Each number is 128 + 24 x the weight over its row's rms, rounded and kept within 0 to 255. Layers, rows and columns count from 0. Numbers have three digits each. The size before them is the row's rms in percent of the matrix's.

# layer 7 MLP gate, 1024x384, rms 0.0942, rows 416-438, columns 96-191
101:135116151146150165114118145106156124143122091162139107056086114090129122119128104128140152161130088165114122151140139106134108094100144107121141093092123144125141140084133155124123116135107132089132140137161165100141117149185133069091198086088145107112118114142160131123106122157080137144
090:141080128123122138109109133163114152087113107134134104144132193154143124103142144141098130131149146159138136150132111153073113167136131162113158118124106114089139129120100141099252139129107126165092220104141105116134122105156117135129140128142133112126076089146127129134098111135130152155
100:135140145155142146143134148155183100091139101131186136119150128131137120121191131126108135129103138176139136135112119144148127158138100145106156128102132195098132133125097172119156152149158125126129086081109140121120133123117134157144107096106126108106141156153174144105130113144151085160
101:117154131130130134144127134166140102134104170139123121129125121134118153154085117145109174156112126121103123073157110154135115106135161133165118135133113124118141135106139146141112076114120169098155162157108096088109135099122128089089128150140100138138144175184144107140153117116125109104
101:147131226101135114090145119117139080118125154138116152111145149125128137106127142120162171141129164152142156127158137159130106123166116131092104137101120126154062139095169151157108116133114117121091151102107124081117121144159123109124151108125084132122099106117128132109097128098134095129
104:131154086106123121156117171101111157122148132158170125138153163168122139134102151130116146127128084124151116097120084123073126137099168113094122133116180141111104085128127102144133145136142110145105145118143193126151093128140146150163124108124153139113081165144150148065137158128096131074
094:132114146128078102144101112123173107138176144155078119145115118130147183155105159098153108146107121086138117126131073108108126146115083145105132142148138146139153105180144108123110118107081131151160119121104148109122134086134128111086090135134134129105145112155145149117133083166172141093
096:131129122138146151148122132162146091131128076140099120103104111184089163144130104144140154152105121166146163149139173142101137063118093141128164141157172153106111113113088133166126110134141101111143124092093124098116087120141135122183113154081123158127149141098100106098120115161106083132
097:112103154110132158131146149081116123123132110177170162110126143140166104129110136135111150146142166144137135124170159155122154119115058128154155147158125111128157130133114136091159101115092092112138123121111129114153133178116078084129151118108170121129123169093097119096101113105138114132
103:163139186135093125145169134117121122116122134136088111120170163158134154125165124130137138104115125126174081141141119107145132145147124132163149111089121126093093160084142108123163126132180138130147134102112185130091124096117150138145158112128111140121193105171119128155125149160154132141
099:140120130135147131113128101119154129107133108122150108128143127123094153112136139133134147116093117127138080118141112102122126122145093151134133156100165103097166117110147131128161113136124122152100129128135092113134113105118139155094104121113085125140103149168155133120134103128136135148
109:134147093136129091075163176146117123152090170114140066122116114145146093147135144123118103105128163098128147073132120150112136115109143096144069129103148159101112107128111150182151120119127108105146141110120094129111152138117131118084126126133147121108152117146107102110133113138115125109
100:144130117119100104157105114109148148167141128114131115113104124094163128156105104154138150132094090131127142144125101105160155111128135160094167139129191111132146150146166103129138140115143077141111116154120109122124163126132089105184156096122146134149085130142139133107146106122134082097
093:098098108109095144147091151153089118127146135121142135149121097142098142176147160167140104161143162105136108163139140149103090130148097108119113138117104155157146138065086121140077122133137136126163153125121137143140116112152116162140143130140168173149139150126131148118071112115128133115
104:095143130116171140134176128103126134138133111122135101082118106131138132111087137134143144131113107166188116172104113146118150107164151188093088154148135138116132130126126123115087118173169124112178129102143136140125124129143132108143125136139117128118094082104148135093130113132152100175
101:130133145119115146152105145129186109152126124156128089122113131151167115127111113131120105110146078108127170131168105154107153110167115082148196102148112125101105149120111141149127169128102161115141123144141113109147084140147130103153079102076127111133107136166149122154137122134128112118
098:139165113138091134117121141095120111117136122149149133105150158154127117086123112118126130121141124099128128146108092093112111101188144190177160131132146128114119128135161191163103136148154152119157127108155106103133107154126117131122161117109108180129121069123157121146112146122147059160
100:154109121098115151084138133081094149135118112125094136119142125102132156128138138118102137108086163119121113170128157068108104120119055119127123128174151141132115146114117110109100132103112166157089105103125111149157088136116126150063145131117107124116125103149079129099135089145138132136
098:157155122114142138125067154108096143140063088145118166147146142142143181156135108139146121146127141176131100159114113130161121139140128119098128135129129126145131126111153145137135098108134103127154136116093145132150158153152134127119151119129135118107150138116090162061126102147113110127
102:145130136078155110103111148171139102140117153123089156144091139148120123127158168115140102119134112113143081128131112102126162143161110139122137130082129143100043127135089144103155132163124106112088131143110127145149119121128156105134133116132143124186214187103111138114129072142125134138
100:148109137122102151100151167101123087144127183184126129168138160154146133099113193118094117120137109158150144134106106157156147103169098103146149170135152095112133097105118109118115117157123119132124097079109139115096152124086107154111101086101097135121126105082115116123156073075132136105
107:089088111118101124113125108115128148154103136125177126099138160130075141134128111126145104137104138124119085143127135112120109154101105140089102141138111124140152103143063145124115121137128131159165119131116129135141091143113105162138096119125119127189105134124122117133123100123127100118
103:123124117135118070124126135107139130127157174148148123173149157131126131139167107120084120187119110127144083117134103168115126132128138151141163111142116123132139128136137143121091113141133191152082119144128143124091146113118099101140129168127150185156150126080159125120105091082128130138
# layer 7 MLP up, 1024x384, rms 0.0936, rows 416-438, columns 96-191
098:113086103095164157152109115170105130084146132118096130160155141150157138112133101132142103111116172117145169135117149138144164161142116152101118147137129138129158142120128133107136116131146162162120104100124099143151157156099184124124153206114131132105130147160151134163134121093118129091
088:124141133131179123136130123115114097160165176099180121099125099174082153140086118125091108125128122123130176144105135170111136116063115137132135167111135160145116160146111097170074155129150146126197110124142135171108081149164125140172092117102131149139145131144101119132123155101109103107
100:112131107138106096148116125153130108144129115120097114121176133110135103122148134169129088163173163105112170120091138091133105083148131078115119113164152146141122120123157095119153115128127098114148117130130173114125188174112116108136154119134162152084141094124077090111136090154109109118
099:141122174163154129161152075107133119159135129142112121124137130141110126128119129124095125210162101154151152124164141125159080118138143121145117126131127161141136148132159116144150114127132134132116136162129103072152146077133148129096192142108113111130143133158185112117145107141127117163
100:085141114135156105099158121113162142110111136085117155135127150149125109128139128143106176150107119104144113128150098184192124149121124121116087158101186171123154128092043093125118143131130104119105147083136125141113134099141131109125067095064118116123100115131101120143157137176147168125
105:162108179103150122153105110081091105103113096132097122082120129146151133121103150114089144097098139117125140097146124124120123140139113124151143121111161091132111101133092126109096088148103122166132139128160129110173171100132120140162108151148100140091125138117094083122180080101131137124
097:110093143150133141164145104173125106114151112130079181115141112114133094143133130128143194159104142138170126148130137146107124099127118121134117112112139104152113153122146100111104102090137114145140151159131127134121128107190121144134139141097212151178156131134114135113116088043140117137
097:144128076151157135138160100136121152161078103157128138117090102153096120139136130090156100122133134092082123124151120136103121139161170153124136141108128182112092115140121101133115099081098089157132139119126109121122149127116132129130090119098138082133180126085166149124126123166115164154
105:118111082114113142161154140148133158127127145104112071088137109087156159129100137102125133136135110181139134127128141151126155150150154176133132107142076152164113142164100127130128129096154171160099128150124125091127157075131159143117157154125158119131149072132100132127136106094099117130
106:158116128130128094130115117132135118175156108107110139172112116127122123162120117109124147109124113116094123121120183120090087101120131133123135126121093143185165124128157151112132056150095105206131085122107157118123174122145147127118101117103092125161131138136119119154120119185089142179
097:112135117117139105153153090085098117096138098142139160140115153158104108129170138129121107142121112131126141165120105160115125101124102112134130101140108151123128113154153150106105168125132131124143122136093144130143130102146117151147081148131153121171114171141158066110106126179104150153
108:142134057143110133143098168097145116188117135113098125143122130166151115087149116134158130128151095105117150143133049129135108165100156150107171172127072119170115129152116100120081144109139156164127134118151137114131107136146115119137120108136132160105129105126125115147135140095113127122
094:148113133112131146144175080102112168147101148137104118062149136107128140147139152105122097170101144102133103146155144128123122121118083140147105099135126148113121099131092102181104117152099140109108191117111089139122117116131092111128201089123153121095100098119105113169149099115161134145
091:111095158159153073188106127111109174124142133104131115165111129122094160126131124099105122125092127106121179128093117159118101148148097118151136126063127142137151155124142121102141130129138089140160127145076105103150145149138117121135111132122187138142134154099172149103101076135172104144
101:120126117122134147090141135146171104110111158120132123171157168142134162121160171095135170071062103085125094153101145160157152119178131162099114159102157131089091104116160096080154155122141136154112133130094111108125104176130130110137109108119110079127149142148123171103140119132118106135
099:134110101095153130140155098149150180114115151141160137107154167105135168150145140147079114157157174153126087113096114114144119111134155101145117156149171084125123117136117113111125107098154136114128184139168128134108114103080117152077169106107129163158144128124089135128152114138151154144
097:066107144135145074092124106127127131107155143072134132147112139150113142166140122140148116132151117103138112163103133114133123096123117201137100130138119104128066094102136121151140107143095150081109127165149124149122148123118079126164112128087151120134113096089090112129147182124150087170
102:171116154124131107169123077126132116147117141123132121189111158124116099082147123094127095095131146117140134112176096108112127081173143113131157134115144101102133165103140141151086113096162143123158119116107123125123112116124136155143145151115120111127169132120133087113101119145121128108
102:098136097105119143108131110162155142113153125106145114125171146127112177127184140139103116160129148119137109188097183125132122114137155127144122135154113137122129108103147126123103129137131095103116142135089162120104093132126176117142098128153106156117108103153132106155151176118123163118
102:120130108140119144142136108125138126104102120145153109150133116110147144156129134166106190125103124071118156112186085135099186139124116150122128134161133125130088138130103115159109096112170139148132094169113121153104109117146105131151111116134127081123126171102092120150119144115121157148
102:175146104146110115128111134135121119116090118121115115093092115157086114172168124132148117104153169081140158120136120104137139132094146120121134113127108122160115151128141147148108138158098157100120132116122142097126121135103142109085102123158144128154105144142126128142192124160135136159
103:139100152165120169169121083120160140124138097167185129146127110174139127115103151121136129158131163099136152153131113130128100137095129176126123131156099094161118135116108102125130141144106151154085180103148104146097115118165125152104133102137130147142140158106106132125125119136130163088
099:118104086129132123184117109131126136101118112109130122134126081142127120120132173102129114131130113117127144124146114116133106119127172150125107126156131107135129089099122148121107142123122149151096137140092091122128174206163140121142090114139114157139108094163124148118127098100098130126
# layer 7 MLP down (transposed), 1024x384, rms 0.0837, rows 416-437, columns 96-191
095:113124127158114144116109125135117153154189110086138104170128147144125128173131173117106138088136108134104124101137095110156126123092164141168138138146129141140121116128097178071113119090144122186135129135144155148113113080086134125134174179159146120104130119151107152162135070118110111124
088:129116103121121155147146119104154110125152092135123134110139115163147120133158166091143137126116089113129133121118091123180137174103092138135147123095138139159103095148126124117094113127151116122134117124167141118065122095141130105195136121088107179168154110116119164150109039126076133138
099:141168126108104131131114130134132087114137119143123108145103177129163116134156131108089157159145151104105090121122120128106132092145124121172124103108172121164097136132129180145095118139095160140150119139180166163154102139129132107117116129123136091157131155105131124149160088128185148172
097:145156128098117128129103135160124140119123145162167153129078177177122126129116094165134111132134122105135150100115168157156111127124133137178120110109104148135111131120123132161097123115175139099137138180123132145101070109144131131082122136135136116155163169174124137116124167086142125138
103:094146116125135094148104079077138124108118085109114139134152146127066111152098120138144163141127142075118127146111093142124151119155152124069121127125120148113146126117081117118189133125146170082116115110137054120115140102119128149107127142070105135117137114091118114135127126186131149110
103:143108075124100140120106134120084137133140140124090141148094164138101155133137139116116103179149072149155082139127133185123135123134134108143122146121111148151146114149143124125131136146117120165147142143153090113163172118122183119178110176118129117078140178099146105137135100066130124149
099:111132141152173137130136109156142104113136114080138127197136137112120129168153109174091105115120100100122068188124122112156113152124102144137151128142090155113117147105124116118089124108075144123127115085168142153086137140136078132134140131139145194116072129157120154119102164138142117152
099:101090049116166146170093099119128156137111123121163077105123139144160125132110124163161134115113140126109117071092113181145177103128153142128153112127110139144127113107137096152121161126117117140148136129143120136139135129147129098132090113101108132151098136134107121097141120155163119141
102:159155106122165130164124148085091076151094097164130095090083144182128131107113145136147146152132093119177133145132154145114147131083130046136095104127112119124103103109138117086134129161134139086090128179142110068170083145130119155128086121117113101120148136109123135188120096125125147111
105:141083086158138190140155173138140109134130096130135168125139134083106108128153156156167182096128103147116133096134110090150132161117108140108111131105113154150055169087169107130103100124138126172130113109123133145120135095119164131115095105140101105123142152116140120152130113155090136135
102:108123135132138104160125139152146140119145111109110099094135177122114133132141132110141130117097107174156160125122122171134129116137051123151089126116139095119134137184122120127100106128112180159155149164106105110143086126147121177111097125110117147107130113097122123119132158144083155130
112:137121113130140128124114126126129125149131099136100173135085107135124144120111120149122137144131145104146068091105139118122126128140141147133158155151115116178121151127107101115118142079152095108144149129155118102137079092121161137129134155135135118118168111108147117105115000126105127185
099:132086163114106130144181096137127186136112106123132125136127125124135101147116174128112126170156117127146125126132179161093105138123157116132143108122104131130139106112114132094124138131150094119134128126121105090144143148162109154153162066126111129098114116133097155153157148096135135087
096:160119129116154148155130140157073202133169166134110123145173121125151110133129135146117136087143141128151165081122114123096100111131136133113107154094108152095137128158116135134107124133139122143149119183130147158146140120145119145137120152113138147136150139100112105132156095144156166121
102:131156153111140119133089116135109137133121131131104118105156090157123134089120155137143146117111094138172145141143115089151104101093128113161087112108127140125114114098129132115112161122117119153126133114097154140118091119122143138196186128103113125161133170151136155136168148114109141147
098:125146163095091106136182126114106146079100180169155173077121119151100128127131145089118115135130126143131085105107127130146134129152106100155127155133160108128143112173114132095151130102119158143110100157109139145131136167121150133119165122131113101149125142133082141095111096138131097102
100:098132120122140115105136110096115154081091138135165092154158199143121164124136146159166129142123120123104123127111128152134049108101117190143068108116195119069126117166135105129122129156106151121127143114130103104162118141120140099137117124084141128087127152144097121140099080141174125126
105:178142142098122127131149123110117127119087157121139145118145152145164133130137125127095133142157127157160111128119087125162100107142176186129103145140104133122094130101187146137091140142056153123117090123107145151141130092152134135165139150133130084143134136129213119087102123119112089096
100:089149136113118156148136118174163146148091111117155133125156145112081125129123130073155142107090118123131127172135163163170114083105090128137095126166152156110162114117185107095097137150119124167093103131167090126089123091123174120128122126138127124133106088105122104088153118167153101142
101:071076111114090113116160084099131082145126155132149079130098112163122111147132153139128128111109182115116139099164134130140119124147124156097103129133105132126134133155142099095089137100115115159144105149118127111120093104140129121137113116117171114153129174153120114107138083124128070133
095:130145080160119086106148160120155092125102134147112141125148104109117120147156091153089071167115114094103122127136121102133119114115131090090127134159112110150094082118099098148110152131114129075158157137130149132141148107094113087111128117140118134178118101157152124132156083131118082103
104:149093129095139145156117142126138175145151153115180145170119112135094143123114119114084124146135146111117100192123110076124140136094142147149122154135120139136136132122083130087071142135156095131134197132108107142129126100093111183132117140133125150119164122116107135114148126133137106138